config.yaml
hidden_size: 384
init_std_o: 0.0
init_std_down: 0.0
doc_mask: true
Each number is 50 + 10 x the weight over its row's rms, rounded and kept within 0 to 99. Layers, rows and columns count from 0. The size before them is the row's rms in percent of the matrix's.

# layer 2 MLP down (transposed), 1024x384, rms 0.0958, rows 719-743, columns 288-383
102:59 53 23 45 59 64 68 44 58 60 40 65 61 65 44 56 50 69 47 51 57 44 31 59 44 49 49 51 58 64 41 39 50 62 50 51 43 61 75 44 58 38 42 44 74 44 42 34 33 50 76 33 47 51 37 44 52 47 41 50 43 41 44 35 52 34 44 62 73 41 48 36 43 58 46 63 53 41 60 60 47 48 68 48 42 49 33 51 68 34 43 56 35 49 63 46
099:43 55 38 69 59 52 59 56 43 39 50 48 64 58 58 52 44 56 37 62 42 76 61 49 51 74 42 44 52 50 56 41 28 63 47 66 50 73 47 60 45 51 54 46 51 69 49 41 35 36 50 53 52 57 35 38 47 49 46 62 25 45 41 36 49 60 46 44 61 30 29 58 57 59 49 47 51 62 66 36 47 40 33 64 55 46 54 50 59 49 58 58 58 38 53 40
099:53 41 37 40 46 42 51 44 61 41 60 53 62 49 53 55 44 55 33 54 33 38 70 42 50 69 52 42 44 29 57 49 54 48 46 44 33 38 42 56 42 65 59 51 68 51 43 43 61 44 49 46 58 53 51 53 55 52 53 45 46 57 49 61 47 61 65 60 41 67 51 44 47 54 53 52 49 36 31 65 57 46 62 58 38 66 41 40 50 55 47 70 61 43 52 43
107:29 43 36 50 36 47 51 57 42 41 79 45 69 66 52 66 35 49 60 53 50 55 34 52 36 50 46 51 48 38 65 43 57 62 48 46 55 63 48 52 65 45 61 68 50 73 52 52 52 33 53 45 39 49 33 56 48 38 42 58 42 58 52 40 59 62 53 43 57 50 67 52 53 43 32 49 44 38 50 60 41 57 40 49 33 55 26 64 41 54 57 49 39 38 52 68
100:42 53 54 70 44 29 41 43 58 52 53 64 51 33 51 43 54 33 41 53 66 65 51 51 38 46 35 48 56 45 51 57 50 45 37 42 30 51 57 75 57 67 59 22 46 49 43 76 36 46 62 52 53 49 43 50 34 41 49 48 44 59 59 42 59 78 49 32 63 70 42 55 50 41 46 44 67 45 55 35 35 45 56 76 58 59 60 42 60 53 54 61 53 61 47 49
104:41 57 52 52 60 62 67 53 50 64 68 50 46 53 33 43 50 65 40 51 53 56 57 49 51 47 47 54 57 36 58 40 48 57 52 59 57 58 35 63 70 47 40 69 60 45 31 55 46 38 43 53 29 45 57 43 57 41 48 50 44 53 61 52 64 76 43 37 57 57 44 50 54 40 43 36 21 63 61 48 48 52 53 38 54 57 49 37 38 56 56 19 41 47 32 39
103:71 51 40 35 37 41 50 39 57 35 51 48 58 61 43 47 26 46 40 55 51 55 53 59 39 45 41 49 62 32 42 38 44 68 53 52 50 77 48 47 60 34 58 26 52 43 52 55 57 31 29 45 53 40 46 60 51 71 49 57 48 49 48 56 61 48 49 57 42 47 61 48 57 44 62 44 38 44 55 53 49 42 54 44 47 50 55 37 53 47 53 47 39 55 55 52
100:63 56 55 52 60 47 34 44 39 71 49 43 77 49 45 48 41 51 45 49 49 50 46 59 43 53 36 58 48 37 58 52 50 44 45 54 56 54 52 51 44 62 71 65 56 50 40 44 57 42 61 39 48 38 55 51 47 50 44 42 36 42 48 44 45 73 64 43 62 42 37 68 50 45 44 51 65 69 48 48 28 43 51 54 40 55 42 40 51 53 50 49 43 70 33 54
101:52 51 32 40 34 49 50 64 41 53 51 54 50 61 54 55 61 47 46 71 31 58 48 44 59 50 41 64 39 41 40 49 44 39 34 55 62 31 61 56 54 44 48 42 46 38 45 48 52 54 53 54 58 47 61 52 49 64 67 42 65 58 52 42 50 58 57 57 50 42 58 50 37 43 63 43 57 54 55 67 50 40 61 44 42 48 30 62 51 56 60 39 39 46 59 67
102:60 55 61 77 45 62 49 46 50 66 54 42 47 61 55 40 42 55 44 45 55 59 59 48 52 53 59 26 75 43 45 53 50 55 44 59 53 55 52 53 55 59 36 33 39 28 48 45 76 55 39 38 88 62 60 37 48 61 62 60 58 55 54 71 59 42 58 57 52 58 46 37 50 46 66 55 56 42 37 51 44 35 53 36 58 44 59 32 53 50 67 67 32 55 50 53
102:47 40 53 64 76 43 35 46 47 49 52 47 52 54 59 36 49 64 46 56 46 49 58 64 61 48 53 43 41 48 44 55 56 31 45 47 48 26 47 49 30 45 55 63 44 50 56 30 42 60 59 50 40 66 48 43 71 42 63 54 56 35 86 44 51 49 44 62 67 47 46 63 54 46 47 49 51 56 52 56 48 53 61 40 62 40 49 53 61 62 76 37 50 45 53 47
100:55 52 36 53 63 41 49 41 66 45 77 49 47 62 50 50 56 66 37 55 61 43 61 45 64 45 73 38 54 53 54 52 44 35 27 42 55 45 52 40 46 41 68 51 52 40 44 36 55 58 56 65 53 54 48 52 73 51 44 43 44 49 31 54 45 36 43 49 55 62 50 39 44 63 42 50 54 66 52 50 43 60 47 45 55 52 46 45 48 43 55 47 68 43 28 64
092:55 59 33 67 37 57 45 54 48 77 28 55 49 44 58 63 65 54 50 50 58 49 54 45 50 52 57 54 40 49 49 58 61 51 49 53 62 36 56 54 44 48 63 42 60 47 60 45 33 52 62 45 41 65 62 32 48 44 62 44 51 34 47 51 62 70 41 53 43 51 57 40 45 39 55 41 38 46 50 56 58 53 68 54 42 49 55 45 72 54 41 59 49 73 40 52
100:40 49 54 32 49 49 61 48 37 46 52 51 43 59 66 24 55 35 57 32 54 29 65 38 46 58 45 45 37 44 28 45 53 40 61 59 51 47 71 41 48 43 54 26 58 38 57 57 34 39 54 46 49 55 64 50 54 46 47 69 50 37 60 70 45 39 43 68 53 58 50 39 43 47 68 45 45 61 50 48 44 52 51 47 53 49 50 55 46 60 37 50 62 56 41 62
093:63 66 58 40 56 64 49 60 46 58 61 55 45 44 40 49 39 41 47 59 55 49 41 43 51 40 58 53 54 39 64 49 48 43 51 23 45 44 65 54 43 45 62 42 46 57 69 42 46 46 41 37 54 68 54 44 44 47 49 57 49 49 50 49 45 64 54 42 53 54 56 66 56 50 48 58 57 39 48 50 58 44 56 43 56 36 41 64 54 42 46 72 60 50 54 47
113:28 37 53 49 81 55 71 58 39 47 44 46 69 66 34 56 63 52 33 63 37 50 64 47 60 50 45 27 46 40 60 56 34 42 59 42 62 48 38 53 50 65 65 55 42 43 46 63 49 52 72 44 49 76 39 46 72 57 44 48 40 52 51 50 57 54 52 57 61 55 38 37 32 47 59 55 51 47 41 56 66 34 53 57 54 50 53 43 49 52 39 46 54 64 27 54
105:53 64 67 54 74 49 60 44 50 33 31 45 37 34 40 52 29 31 60 52 42 52 42 63 60 44 46 57 42 42 56 48 57 64 50 35 47 49 64 52 68 46 68 61 52 46 50 68 38 60 54 58 59 60 39 54 60 53 30 59 48 54 41 63 44 60 37 52 43 52 38 47 45 55 30 48 48 50 69 48 82 62 44 65 48 61 58 41 40 50 38 47 59 58 70 47
084:32 57 44 60 42 52 35 35 44 54 42 52 50 56 37 45 68 70 36 50 33 55 36 36 46 55 57 46 57 44 65 43 45 60 56 64 55 58 50 53 46 42 64 38 48 52 44 50 47 53 49 42 50 60 71 48 50 62 47 52 54 61 55 43 72 43 53 57 63 45 22 52 64 46 47 64 38 43 54 35 55 40 41 53 51 50 45 51 58 67 42 39 57 50 39 48
098:58 56 45 28 64 30 48 50 33 51 45 71 43 41 40 53 43 48 61 72 44 61 62 48 47 52 47 55 48 40 62 24 66 38 53 52 32 62 50 44 36 34 51 42 60 59 69 44 37 30 61 41 51 39 42 76 37 51 61 56 61 56 42 46 40 40 44 30 63 54 49 52 39 43 45 55 50 51 64 54 42 57 56 52 63 45 53 52 50 48 39 44 62 53 58 66
103:58 55 49 45 45 39 38 51 41 55 59 51 55 52 58 70 64 53 44 48 38 65 53 21 53 53 50 55 45 46 51 38 49 55 47 34 48 39 63 65 61 55 55 46 56 59 51 38 37 36 56 57 48 42 53 70 39 38 56 65 54 32 54 58 57 37 52 47 48 49 43 51 28 52 52 55 52 52 49 37 36 68 47 25 49 40 42 38 45 39 63 56 53 34 62 57
093:57 54 46 40 50 51 46 65 39 51 54 49 48 50 35 36 49 76 45 35 57 46 43 53 39 47 39 36 56 57 47 54 52 48 51 56 47 44 56 29 55 39 31 51 50 34 56 45 48 36 49 55 35 55 43 53 39 57 46 51 60 63 53 62 58 45 50 34 52 52 62 47 34 38 40 41 41 48 56 33 52 43 67 42 61 35 51 50 56 34 55 59 68 62 50 40
103:64 44 47 56 48 41 63 42 51 47 38 55 57 36 59 64 46 48 41 60 51 53 51 51 44 36 45 38 50 58 45 67 64 48 55 40 49 40 60 38 66 36 55 44 52 55 46 52 65 32 47 60 40 68 51 49 42 39 68 39 56 57 47 55 62 28 59 50 59 52 52 58 59 50 80 55 51 71 37 43 43 51 55 46 53 62 44 42 36 33 58 42 49 58 62 38
101:44 46 54 38 48 48 46 55 47 59 59 49 37 54 41 55 30 48 48 44 51 32 44 55 53 68 59 35 53 25 29 54 56 43 58 53 55 79 51 40 48 37 48 45 37 51 63 24 35 60 58 54 39 66 40 55 53 60 51 58 53 44 53 37 58 47 42 58 41 42 58 48 57 59 56 61 59 58 36 51 58 68 57 55 55 49 59 50 36 64 46 50 32 46 40 41
103:46 48 54 57 66 58 57 48 33 69 56 41 51 51 60 31 66 59 52 33 46 45 54 65 33 61 58 61 45 48 40 66 53 57 44 44 43 67 46 45 58 42 44 59 53 67 52 47 46 44 42 50 42 63 53 40 44 62 45 55 67 41 61 48 35 71 43 66 29 63 52 58 56 55 51 48 37 39 33 45 62 62 58 49 56 41 36 56 42 55 51 45 52 40 56 39
097:44 61 57 45 32 51 47 46 54 64 48 45 76 63 57 47 45 53 25 44 44 57 58 44 54 42 39 43 32 69 51 31 47 52 55 60 48 63 55 29 50 36 56 53 38 46 59 41 45 37 34 29 56 44 58 42 67 58 57 42 56 48 43 46 51 37 44 49 67 42 42 56 32 65 34 38 54 48 58 36 29 38 49 53 59 45 39 46 40 50 47 64 54 61 50 56
# layer 2 MLP gate, 1024x384, rms 0.103, rows 720-743, columns 288-383
100:46 33 67 56 58 38 38 37 56 52 46 46 52 48 59 60 46 34 61 61 48 61 43 54 41 52 42 67 41 54 61 32 46 30 55 65 42 44 42 45 62 51 48 36 23 44 61 21 61 61 43 62 70 60 51 47 42 41 20 52 51 56 43 52 46 58 25 46 38 61 54 29 41 68 37 60 52 64 54 38 54 46 57 43 50 42 44 60 36 56 54 58 57 46 39 50
104:55 48 45 50 47 38 51 55 50 66 48 46 39 43 61 42 53 58 56 62 49 44 51 58 57 27 44 62 56 59 47 59 51 54 30 42 35 56 37 45 49 69 50 59 49 34 43 62 55 61 46 47 34 46 29 38 39 47 47 42 58 59 51 53 52 56 53 58 50 49 41 52 52 61 61 52 47 52 55 58 53 48 39 62 56 56 50 49 55 54 42 49 81 50 63 41
113:50 56 47 56 51 53 46 67 28 62 41 71 54 59 46 38 36 65 65 35 51 25 57 50 57 46 44 49 52 46 48 31 44 70 67 34 56 74 45 61 49 39 48 40 34 52 70 52 51 55 42 57 51 45 33 57 61 42 42 35 61 35 57 40 35 54 46 56 47 51 54 50 68 62 47 52 35 46 74 59 57 45 66 38 51 37 61 58 40 37 63 41 53 38 41 55
105:29 56 47 36 40 37 46 52 38 49 30 39 57 68 68 65 70 32 55 53 42 54 47 37 71 59 50 38 41 65 59 58 65 49 59 35 54 45 62 61 37 61 47 56 37 57 63 46 45 58 56 28 41 39 56 53 55 89 48 48 52 49 71 58 41 40 63 50 51 37 44 55 47 51 42 46 66 51 52 56 37 42 36 51 46 35 47 46 48 57 59 47 66 54 55 48
110:53 57 46 53 64 42 56 44 41 37 33 38 46 40 47 61 61 33 62 41 57 47 37 32 49 57 65 48 46 72 41 52 77 50 47 52 51 58 41 62 52 27 46 61 47 54 40 61 45 30 63 65 47 52 37 42 49 64 47 59 44 48 44 39 54 58 50 56 47 46 64 37 60 31 59 63 60 44 34 56 42 49 39 52 52 51 69 44 39 41 49 54 55 42 55 45
108:60 47 42 38 62 63 43 44 56 56 57 45 59 53 53 66 57 54 34 50 43 64 57 52 66 43 43 59 41 46 47 35 33 35 46 54 42 44 39 51 53 41 57 43 60 43 57 39 55 36 47 71 62 51 39 54 61 47 39 50 40 30 56 63 44 52 53 56 53 45 41 33 37 43 53 51 46 50 40 48 55 34 40 56 48 56 41 56 41 56 50 48 37 57 52 45
086:42 54 56 41 59 54 71 52 42 64 47 47 68 47 43 58 66 35 52 34 44 37 39 33 63 54 54 44 55 46 47 60 56 40 36 35 46 34 53 46 57 46 46 49 60 74 59 52 75 56 29 48 52 50 54 32 49 33 51 57 72 54 25 43 56 64 50 48 42 43 48 44 60 55 41 52 43 61 60 39 53 48 61 38 44 44 43 69 60 44 51 50 78 25 47 70
114:54 63 48 57 39 72 40 36 46 48 43 49 68 43 41 39 44 49 51 50 60 60 41 38 68 33 57 54 27 55 41 42 62 50 52 58 64 57 51 54 58 47 55 35 51 42 48 41 50 73 52 46 58 60 53 37 45 59 41 49 57 31 41 49 61 51 57 56 48 43 52 53 52 51 62 61 52 40 62 63 48 39 54 40 63 54 43 49 56 40 51 37 60 37 35 52
096:47 43 59 59 46 49 48 53 45 55 35 45 45 47 55 46 51 48 44 66 54 61 35 45 57 53 46 41 38 51 41 70 51 55 49 66 48 54 55 57 62 52 33 47 56 47 37 49 52 43 49 54 49 52 51 45 36 54 75 52 54 65 48 38 40 32 59 46 48 60 41 37 53 50 40 45 57 27 42 45 60 61 21 68 46 42 44 46 69 69 56 49 35 54 52 55
102:60 44 57 58 27 46 59 47 48 58 40 56 40 44 34 61 50 55 54 65 45 58 37 45 48 61 65 54 54 56 28 44 40 62 43 48 50 61 49 41 71 56 60 58 61 48 50 45 47 39 49 44 50 61 48 55 49 47 45 56 67 67 50 51 46 39 55 44 39 68 46 58 56 69 37 47 56 47 59 48 47 51 57 64 66 39 47 67 53 33 39 39 39 48 58 52
092:36 56 55 45 49 45 50 32 36 57 56 51 51 34 68 61 57 45 64 55 41 41 50 45 39 50 60 46 45 52 23 27 51 40 50 53 47 47 48 55 63 47 46 44 53 37 66 66 51 54 56 40 52 53 44 38 43 36 55 29 39 44 53 53 53 57 51 54 43 48 50 43 51 40 46 64 41 32 55 57 60 41 59 31 43 47 64 61 59 39 53 50 43 64 44 45
096:64 52 48 55 63 45 61 80 51 38 57 34 39 45 41 39 60 43 51 23 31 45 50 57 36 32 52 52 61 64 44 45 47 45 65 40 41 31 43 36 40 41 55 56 61 47 53 61 40 32 62 45 43 46 52 66 49 50 38 57 56 43 53 54 47 68 53 49 44 51 50 35 47 54 40 43 54 49 41 35 62 67 68 54 55 43 37 48 51 40 56 52 42 43 47 55
101:54 58 63 42 38 53 57 59 64 47 50 57 59 49 49 50 47 43 67 50 59 38 54 54 49 53 39 44 57 35 52 45 48 61 60 48 58 54 41 56 48 62 45 63 59 49 28 60 47 53 63 44 51 44 57 58 38 59 60 68 47 46 41 34 61 55 48 36 55 39 58 54 49 54 48 26 50 30 59 37 54 32 50 46 57 35 48 48 62 42 52 60 33 57 42 55
113:57 45 48 46 53 56 41 23 57 48 38 50 52 75 43 73 50 45 53 43 52 47 70 54 53 49 48 43 55 65 62 43 62 39 37 41 55 50 33 26 39 61 38 66 61 43 68 41 52 47 65 54 47 42 52 40 38 63 55 47 41 35 47 63 55 43 61 47 62 36 53 54 60 47 44 48 42 46 55 51 46 62 67 53 47 58 54 39 46 73 50 51 58 54 39 36
105:52 63 47 41 46 52 66 47 67 58 55 43 57 38 60 50 45 68 64 38 46 46 40 44 33 56 59 43 43 38 42 45 45 53 38 76 44 57 55 44 52 46 40 59 58 67 54 32 45 37 47 61 58 57 62 34 33 53 60 39 32 42 57 57 56 53 54 45 45 37 58 48 35 48 53 37 43 63 56 32 70 31 55 49 40 33 58 48 44 58 58 47 46 38 49 66
105:53 56 55 49 23 68 39 40 41 54 63 32 47 57 57 55 52 41 46 58 61 41 50 41 51 56 64 53 68 46 35 66 56 33 50 47 46 40 51 58 58 70 39 65 35 67 39 43 60 34 63 58 32 50 49 47 45 30 53 41 49 44 54 57 50 40 56 52 39 57 38 59 47 43 57 43 55 55 65 48 56 54 64 58 59 65 45 58 52 64 55 62 54 78 45 29
082:68 42 55 46 44 49 60 66 56 39 47 30 52 55 64 45 26 63 60 45 56 57 42 52 64 40 51 66 44 52 69 50 47 57 43 50 46 55 48 57 44 56 38 40 61 53 52 72 51 41 63 44 55 57 34 54 52 54 65 52 52 42 51 61 54 62 49 59 37 37 62 37 63 50 39 45 56 46 37 47 47 46 57 48 60 35 42 60 43 51 62 39 65 38 58 56
093:65 70 53 42 58 60 29 46 46 39 47 45 45 55 34 40 32 51 67 48 53 44 53 58 62 56 55 61 59 62 51 53 63 53 50 58 43 68 66 59 32 36 66 68 52 32 42 38 46 50 54 48 39 37 45 58 54 63 38 63 60 57 50 66 42 54 38 54 35 35 65 44 60 29 50 42 50 40 53 49 38 44 49 63 38 47 61 51 52 50 43 50 65 52 60 40
100:53 62 38 37 40 60 37 50 39 43 37 38 46 54 58 47 43 51 34 59 36 48 52 39 45 54 57 47 51 76 49 48 58 49 62 64 65 48 57 56 81 39 54 53 66 45 44 46 52 51 72 40 57 61 51 54 52 51 41 67 45 55 47 60 44 68 25 51 42 53 42 48 29 56 49 59 48 52 41 62 61 54 42 53 39 64 48 56 43 56 44 41 31 51 58 55
082:44 49 50 50 59 55 70 51 65 63 49 64 37 57 42 30 46 52 53 55 59 59 53 54 56 31 46 36 48 52 25 40 62 63 27 59 58 47 63 57 62 50 42 37 53 66 63 44 46 38 67 51 32 67 58 41 42 59 38 44 50 48 42 44 49 50 61 41 52 61 49 51 36 38 44 42 40 41 43 39 43 52 58 62 62 55 50 51 32 65 63 52 48 56 49 61
102:56 55 49 39 42 51 77 67 43 39 52 62 49 42 54 40 39 53 36 53 82 67 44 48 41 52 62 56 59 54 52 46 46 30 68 64 49 48 55 49 62 60 55 45 51 58 49 42 64 47 55 35 40 51 40 46 62 43 58 54 56 62 27 49 53 43 55 62 50 59 51 43 60 64 50 68 42 60 50 48 44 54 39 62 50 52 55 70 43 53 34 53 43 63 57 62
115:54 73 41 53 57 52 56 46 43 55 48 33 49 43 37 61 33 50 48 47 53 47 57 49 52 65 50 55 38 53 51 45 49 47 46 39 53 40 43 54 63 37 56 48 41 47 52 67 49 49 34 65 51 56 43 52 35 47 57 64 74 29 51 52 42 45 24 54 43 50 64 50 55 56 63 45 50 54 60 53 52 60 60 47 51 64 59 67 36 54 49 36 53 30 52 58
100:51 35 49 38 46 49 46 46 58 46 55 58 49 33 37 39 59 41 36 38 60 48 48 50 42 47 59 52 44 55 42 68 43 45 41 57 46 71 38 51 39 59 54 42 67 39 50 53 63 46 36 56 40 36 54 43 42 63 43 61 60 52 48 63 40 37 46 56 62 48 29 61 47 33 35 45 49 30 38 40 53 42 28 70 52 59 45 22 54 42 59 50 47 65 44 40
096:41 37 45 50 55 40 46 47 45 56 50 42 63 67 42 56 55 66 46 43 33 52 42 48 51 34 37 30 62 50 36 39 43 65 53 37 35 55 51 59 46 56 55 49 43 59 36 64 46 36 58 29 51 71 52 46 51 48 38 42 34 54 45 30 42 50 41 47 59 49 46 52 49 45 42 39 51 39 56 48 42 82 50 67 55 42 50 61 39 58 48 56 62 41 59 68
# layer 2 MLP up, 1024x384, rms 0.103, rows 720-743, columns 288-383
104:50 39 28 54 60 60 58 53 52 48 63 46 42 36 54 48 45 56 59 41 68 49 50 41 48 38 54 43 65 52 43 56 42 61 53 31 63 56 64 44 40 56 40 60 52 61 42 59 44 34 58 67 43 46 62 63 63 55 52 35 40 48 67 63 54 52 59 44 46 34 47 50 45 40 59 46 32 40 45 52 44 53 45 61 37 53 48 56 39 64 53 49 44 47 52 48
104:37 58 46 49 49 54 56 45 39 28 58 54 46 43 62 64 52 30 41 59 59 38 45 31 64 63 45 37 65 41 47 56 60 47 67 39 57 42 53 54 49 51 55 50 56 55 50 43 43 40 34 52 76 45 62 58 70 47 55 55 42 52 54 55 52 40 45 55 43 61 44 64 48 54 51 42 45 48 51 53 65 50 57 33 56 66 57 40 48 59 52 61 46 62 38 52
113:42 47 38 67 37 45 42 49 54 44 53 54 58 47 65 37 57 44 49 49 35 41 30 44 26 50 57 51 46 62 53 44 57 36 43 44 66 57 60 63 65 46 41 51 39 52 47 64 33 36 54 34 60 62 42 71 49 43 35 70 39 60 45 55 18 57 52 63 52 48 42 55 38 39 59 58 40 44 64 58 62 48 38 46 34 38 36 67 47 50 56 57 55 46 51 47
104:67 52 47 46 50 33 48 58 68 51 54 55 28 40 39 54 55 55 57 48 47 36 56 53 19 45 44 52 65 49 47 49 42 60 37 49 43 67 49 38 47 64 47 41 61 57 33 61 43 48 38 62 39 62 40 44 32 40 46 52 31 54 52 27 57 44 42 31 54 61 56 60 37 44 47 67 51 50 51 37 52 38 62 52 66 64 53 66 57 41 45 50 44 53 39 62
103:55 57 55 50 54 53 54 60 61 49 61 46 59 46 66 60 66 65 42 50 49 65 28 47 57 53 47 51 54 40 56 44 55 67 30 44 60 43 44 43 41 46 44 31 42 45 51 39 39 58 39 57 48 46 54 49 55 45 51 62 34 48 71 49 67 43 45 50 39 41 39 39 49 44 59 33 31 33 48 47 37 55 36 63 71 33 70 50 59 52 76 56 33 55 48 49
106:50 44 47 39 54 56 58 50 52 47 57 47 53 58 42 53 45 44 57 48 53 55 57 57 35 59 72 46 60 29 57 56 54 38 49 48 37 46 55 45 57 55 40 52 33 58 43 57 60 47 54 50 65 55 63 50 40 66 60 68 45 64 40 57 59 51 50 35 28 54 42 63 77 50 53 49 46 63 38 43 44 35 57 49 43 40 60 40 47 55 47 31 43 48 30 63
094:67 48 49 43 39 48 35 40 63 43 59 38 55 52 67 39 49 69 27 57 50 35 61 30 46 40 59 54 47 57 57 56 65 56 50 65 41 52 53 51 38 48 49 51 29 43 50 34 48 45 53 41 46 41 43 46 39 54 38 48 45 39 46 57 34 41 61 44 56 61 52 67 30 46 45 62 53 39 46 49 44 53 56 63 47 49 48 49 51 45 62 40 38 67 54 45
106:53 42 65 61 66 37 43 60 31 34 58 48 52 51 40 42 52 43 43 51 41 40 52 47 46 58 54 49 39 52 35 52 56 35 50 64 54 26 38 55 46 54 48 57 49 37 30 42 36 55 60 40 59 46 42 57 50 49 49 43 49 55 61 35 55 53 59 42 37 64 43 42 31 52 47 31 50 53 46 46 40 61 31 46 64 49 54 29 53 49 38 57 39 59 65 43
096:43 58 50 34 43 48 58 40 45 43 41 40 46 41 39 35 54 59 65 50 45 49 64 48 34 29 50 49 68 55 48 42 45 38 55 32 61 44 48 63 50 58 49 38 60 48 59 50 65 42 53 57 49 57 80 58 39 34 53 54 47 43 36 75 40 50 55 64 54 36 47 57 68 50 41 58 60 62 55 57 45 39 71 37 38 53 53 49 34 38 18 40 46 47 51 56
099:50 42 47 45 76 58 46 34 41 41 69 49 76 53 61 62 58 49 61 47 61 45 57 42 48 39 34 36 67 52 41 48 57 46 63 58 66 54 48 66 49 49 46 52 49 50 46 41 51 63 66 49 47 56 47 37 60 48 60 67 41 33 61 54 51 57 56 54 55 35 71 41 57 38 52 55 52 54 46 55 46 54 43 35 41 59 54 50 42 45 45 73 48 57 48 56
093:44 50 51 45 43 54 65 58 45 62 58 44 34 59 64 54 48 37 42 50 59 34 59 57 37 49 46 51 44 59 45 42 55 48 61 19 48 42 41 43 57 38 70 26 58 52 51 49 49 59 58 47 58 47 53 44 74 29 43 53 49 49 40 47 62 43 59 62 73 51 43 56 50 56 60 37 51 64 47 47 49 37 31 53 55 46 40 54 55 43 59 46 44 51 47 56
101:28 42 51 65 44 45 42 43 50 77 49 47 55 51 35 71 43 58 54 64 61 35 60 43 61 41 59 52 47 49 56 46 56 53 40 63 79 41 57 32 34 38 67 41 57 42 51 48 48 48 47 43 52 58 57 38 46 40 51 48 53 33 47 48 50 54 66 44 46 59 50 42 31 43 35 42 40 58 37 43 48 43 54 38 53 60 49 49 58 58 30 50 56 45 50 38
099:63 38 43 55 71 56 63 53 38 50 41 48 43 60 40 37 51 53 49 41 51 57 65 48 55 52 63 44 36 59 59 64 35 43 30 50 36 47 51 54 52 55 51 50 62 37 61 56 50 63 52 54 64 41 50 38 41 48 57 54 52 43 46 52 50 58 45 71 50 46 46 47 62 34 41 50 60 58 49 25 43 67 33 41 52 57 34 59 44 47 57 46 54 51 52 43
116:42 59 45 41 54 40 59 48 42 57 49 45 47 31 59 35 34 64 45 56 57 60 52 55 55 40 72 36 45 54 35 50 43 55 62 74 41 31 57 68 59 41 63 42 44 55 43 52 52 45 43 47 53 67 52 52 59 53 40 48 56 43 44 38 38 48 54 54 45 55 52 25 56 57 59 55 41 57 46 46 40 40 51 46 46 36 51 67 48 45 61 46 47 47 45 69
109:23 47 61 52 71 67 61 51 33 53 54 48 60 49 48 54 70 44 44 42 43 52 40 47 68 47 42 38 62 56 56 37 55 25 49 21 57 48 52 47 44 52 52 37 48 27 40 42 58 54 39 39 43 54 28 47 53 56 43 47 64 62 41 48 59 54 59 56 51 43 49 48 61 68 46 61 55 44 70 61 44 62 49 52 67 76 36 51 56 55 47 49 54 47 48 43
105:47 58 46 66 64 51 43 46 43 50 32 48 43 58 68 39 40 51 50 56 43 69 39 63 39 37 35 51 36 66 62 58 46 69 61 36 46 61 59 46 56 40 64 57 54 35 65 51 36 61 58 44 70 62 36 49 57 66 54 46 49 48 41 53 36 48 53 51 56 56 59 37 55 40 49 56 61 53 60 47 44 57 33 53 32 44 54 36 48 36 47 36 41 45 42 72
082:49 50 60 60 30 55 42 40 55 50 43 31 50 55 52 36 48 39 39 53 29 50 42 43 74 37 51 54 26 62 53 54 45 46 61 55 45 50 27 49 53 63 44 56 47 45 40 55 54 48 57 31 55 61 38 45 48 55 53 31 44 51 49 53 41 59 43 36 51 63 53 38 47 46 47 45 39 49 53 49 47 51 49 45 52 34 56 58 49 34 65 64 54 36 53 49
086:47 43 45 53 57 39 53 44 56 53 59 64 57 18 58 56 43 67 63 60 66 41 48 58 59 68 53 57 58 49 52 47 47 72 58 44 42 71 53 51 55 59 53 39 50 72 56 51 43 41 55 47 68 52 46 46 47 56 60 47 33 56 36 50 66 58 45 54 67 46 41 38 43 73 62 41 58 40 46 63 44 42 50 39 58 41 52 41 50 25 51 63 59 56 41 57
107:34 48 56 72 55 58 33 70 42 47 54 47 41 38 54 49 39 41 44 56 63 42 54 62 41 77 62 51 43 65 56 45 44 33 40 58 40 34 53 53 60 43 51 69 47 64 52 62 52 45 50 60 57 74 64 56 69 52 33 56 60 70 38 51 43 41 23 52 43 45 48 47 41 55 47 51 61 41 52 47 49 45 40 32 41 66 41 55 56 69 31 52 45 47 32 20
082:54 49 45 37 32 49 68 37 49 41 52 43 57 55 51 40 33 56 48 56 49 71 52 62 49 32 45 49 41 39 45 57 66 59 50 73 49 48 34 52 30 36 50 58 55 28 55 62 42 49 45 56 46 68 48 53 49 39 56 40 42 58 43 57 56 60 50 50 51 50 62 61 33 62 46 48 33 32 42 58 53 56 41 61 61 45 52 46 32 52 47 50 68 66 51 55
100:45 55 42 52 48 39 76 44 36 43 46 60 38 61 62 41 44 63 64 47 61 63 43 56 53 41 54 52 45 44 54 48 47 46 46 53 41 34 51 51 53 56 47 77 48 44 55 60 42 41 59 53 36 59 49 47 61 38 43 52 56 43 38 54 59 45 56 52 49 61 61 46 49 40 73 52 58 65 54 34 31 39 51 42 47 51 38 59 45 37 61 54 38 60 55 35
103:48 42 57 43 61 55 60 46 41 60 53 62 39 54 51 50 46 65 55 60 27 50 43 50 52 53 39 30 46 42 39 65 49 43 51 47 73 53 54 61 59 53 56 46 45 55 57 46 56 57 57 32 46 57 60 57 42 37 65 42 67 49 67 58 54 57 55 52 80 53 49 44 51 36 39 33 45 52 76 51 50 45 64 51 46 53 66 66 53 35 44 53 46 45 62 48
099:27 43 69 53 51 38 40 38 59 54 69 44 60 43 30 41 70 36 43 42 50 45 60 58 45 42 47 42 47 50 45 55 54 47 47 35 43 62 45 47 48 43 55 46 72 74 36 63 42 38 54 43 44 59 51 35 31 55 38 44 55 51 50 59 22 53 39 40 49 62 31 43 28 51 47 51 62 27 41 47 65 44 20 50 55 52 34 45 44 62 53 53 62 73 54 45
095:44 52 61 58 45 50 38 46 29 44 49 66 31 60 58 41 60 46 52 61 24 33 68 58 33 40 48 60 42 47 51 56 55 38 43 47 41 55 41 52 28 53 45 65 52 52 35 53 29 54 60 46 57 44 53 35 53 40 48 37 54 56 30 46 44 48 54 47 76 54 63 30 58 58 45 42 54 63 58 54 52 41 68 44 46 46 48 57 35 60 45 44 59 47 46 50